{"n_layer": 14, "d_model": 96, "n_head": 3, "n_kv_head": 3, "head_dim": 32, "d_mlp": 384, "vocab_size": 8192, "activation": "relu", "norm": "layernorm", "norm_place": "pre", "norm_eps": 1e-05, "positions": "learned", "qk_norm": true, "attn_scale": 0.177, "bias": "none", "tie_embeddings": true, "parallel_block": false, "init": "normal", "init_std_qkv": 0.052, "init_std_o": 0.0645, "init_std_up": 0.0744, "init_std_down": 0.0744, "optimizer": "soap_variant", "lr": 0.0106, "weight_decay": 0.0, "lr_head": 0.00765, "grad_clip": 2.0, "warmup_steps": 135, "schedule": "wsd", "decay_fraction": 1.0, "decay_shape": "linear", "final_lr_fraction": 0.0, "batch_tokens": 32768, "seq_len": 1024, "doc_mask": true, "z_loss": 0.0001, "train_tokens": 119200000, "steps": 3638, "dataset": "wikipedia_en"}
Each number is 50 + 12 x the weight over the matrix's rms, rounded and kept within 0 to 99. Layers, rows and columns count from 0.

# down: layer 3 MLP down (transposed), 384x96, rms 0.0739, rows 365-383, columns 32-63
# up: layer 3 MLP up, 384x96, rms 0.0743, rows 366-383, columns 32-63
down365:46 63 54 70 53 52 68 41 66 74 53 48 49 45 48 52 54 60 46 48 64 47 40 63 40 56 35 51 46 51 27 55
up366:60 57 45 61 39 47 54 42 63 61 70 39 47 66 54 51 51 38 39 57 54 42 31 57 49 70 51 23 87 44 53 56
down366:37 42 59 58 39 58 55 45 45 49 50 61 52 35 67 31 49 60 50 41 40 64 50 53 35 41 44 47 31 64 48 31
up367:64 63 54 66 57 51 27 46 62 65 58 56 65 40 51 44 54 44 52 60 78 43 45 49 55 52 46 51 34 53 48 49
down367:54 70 67 58 59 46 66 44 27 49 52 26 70 50 47 58 50 58 57 52 38 43 59 59 35 70 61 66 39 62 44 41
up368:36 34 67 43 37 50 40 55 55 52 51 52 66 49 57 45 46 58 70 63 44 46 57 47 59 65 44 70 37 52 29 54
down368:40 63 45 43 59 41 36 42 42 41 76 63 38 50 45 37 47 36 58 45 41 44 72 54 60 52 74 61 62 52 69 43
up369:35 47 63 27 53 45 56 56 39 43 32 49 50 53 56 71 50 72 39 40 50 73 45 48 55 56 40 72 50 62 35 48
down369:38 41 49 49 31 61 58 39 52 48 70 49 41 44 44 56 46 46 56 45 45 31 59 63 66 41 56 54 35 48 57 58
up370:68 63 54 21 34 39 51 55 28 52 21 61 35 31 57 58 20 58 63 55 57 38 42 57 37 33 66 52 42 61 53 42
down370:41 32 56 54 52 32 47 34 53 58 48 69 39 45 62 45 61 11 78 48 54 43 59 74 80 53 51 53 49 45 27 57
up371:37 54 47 54 45 60 54 72 32 53 47 64 58 67 43 41 52 37 36 56 66 55 43 43 56 63 51 53 50 56 53 62
down371:50 33 33 13 51 47 45 28 68 61 52 64 62 76 66 57 43 27 41 48 38 45 38 65 45 44 38 36 43 18 52 47
up372:46 56 52 51 72 51 58 55 34 31 49 46 58 36 65 66 68 43 59 87 45 51 45 58 47 47 74 56 52 74 57 36
down372:41 35 31 37 46 61 54 53 49 54 64 63 88 33 64 64 48 60 50 25 55 38 48 76 53 43 60 57 36 63 37 40
up373:64 70 32 66 50 55 44 48 47 47 32 46 55 34 50 45 47 33 45 62 69 68 34 25 44 70 50 56 36 65 38 61
down373:65 50 36 46 54 51 40 44 60 58 29 39 05 70 50 24 46 35 40 51 18 60 48 32 36 75 34 46 26 48 51 61
up374:52 41 68 63 33 39 49 65 62 44 40 54 64 46 65 44 39 45 46 50 44 48 61 52 62 46 56 78 46 46 53 47
down374:62 46 46 56 61 45 62 67 45 59 81 45 64 52 59 47 61 40 57 68 50 46 42 59 51 29 56 58 40 62 48 45
up375:53 44 56 34 55 42 44 41 66 57 77 63 42 40 67 46 26 57 35 47 49 49 62 49 42 49 56 50 46 67 43 46
down375:39 53 41 75 56 43 54 58 44 56 56 49 46 63 41 61 31 52 29 26 58 36 92 63 52 41 51 55 23 53 54 38
up376:45 40 45 53 55 35 43 50 46 62 41 34 67 41 45 43 55 62 30 56 52 48 36 62 44 59 62 50 63 50 55 43
down376:45 60 61 57 46 39 50 38 43 45 35 53 55 67 57 70 49 55 53 43 45 47 42 33 47 46 48 39 50 54 37 57
up377:46 38 54 49 58 60 45 53 52 49 54 45 55 55 47 48 50 49 58 49 45 63 51 39 53 45 58 60 46 51 61 41
down377:51 48 45 51 69 33 40 60 48 33 50 48 44 50 40 50 53 50 38 50 41 35 41 53 41 49 50 47 54 54 39 55
up378:40 34 48 19 60 42 55 49 59 12 30 56 40 68 50 52 49 59 43 32 47 52 49 61 56 46 40 36 67 43 58 38
down378:44 45 54 52 50 49 46 50 52 45 48 45 53 43 50 55 48 58 60 79 58 37 52 40 47 28 41 66 43 46 54 57
up379:66 45 41 48 47 39 42 76 31 37 72 51 23 46 52 54 48 41 41 35 46 67 38 55 50 47 43 43 63 39 52 69
down379:43 50 43 38 34 45 64 58 36 61 58 35 26 44 32 40 50 48 65 62 49 43 42 62 59 41 46 24 54 38 53 48
up380:63 57 55 51 42 41 83 82 57 45 55 55 32 53 46 55 62 42 31 33 54 82 32 54 36 46 23 59 46 54 64 33
down380:48 50 40 54 56 48 38 81 60 51 46 61 54 58 53 65 49 90 42 50 43 53 59 32 45 51 46 52 47 43 30 56
up381:62 37 58 55 32 44 39 59 47 44 45 52 48 64 60 56 66 60 58 51 61 63 40 59 44 42 57 48 90 34 51 48
down381:49 42 51 58 54 46 31 53 58 50 29 56 49 52 49 78 59 54 45 40 36 45 39 44 25 58 35 45 63 49 56 59
up382:42 34 50 33 42 38 45 30 43 51 41 56 54 51 44 54 72 82 31 50 61 57 35 38 32 56 46 62 70 48 59 54
down382:35 27 41 59 46 57 54 53 39 59 49 63 64 48 48 56 52 41 67 34 22 45 60 55 46 33 46 36 48 54 40 50
up383:48 38 52 48 50 33 43 33 54 50 60 64 43 60 43 54 66 51 48 32 67 64 45 51 45 53 30 59 38 69 47 50
down383:32 54 45 68 64 30 49 44 36 45 51 31 56 39 63 47 45 72 50 54 38 38 66 50 82 44 50 48 46 36 42 69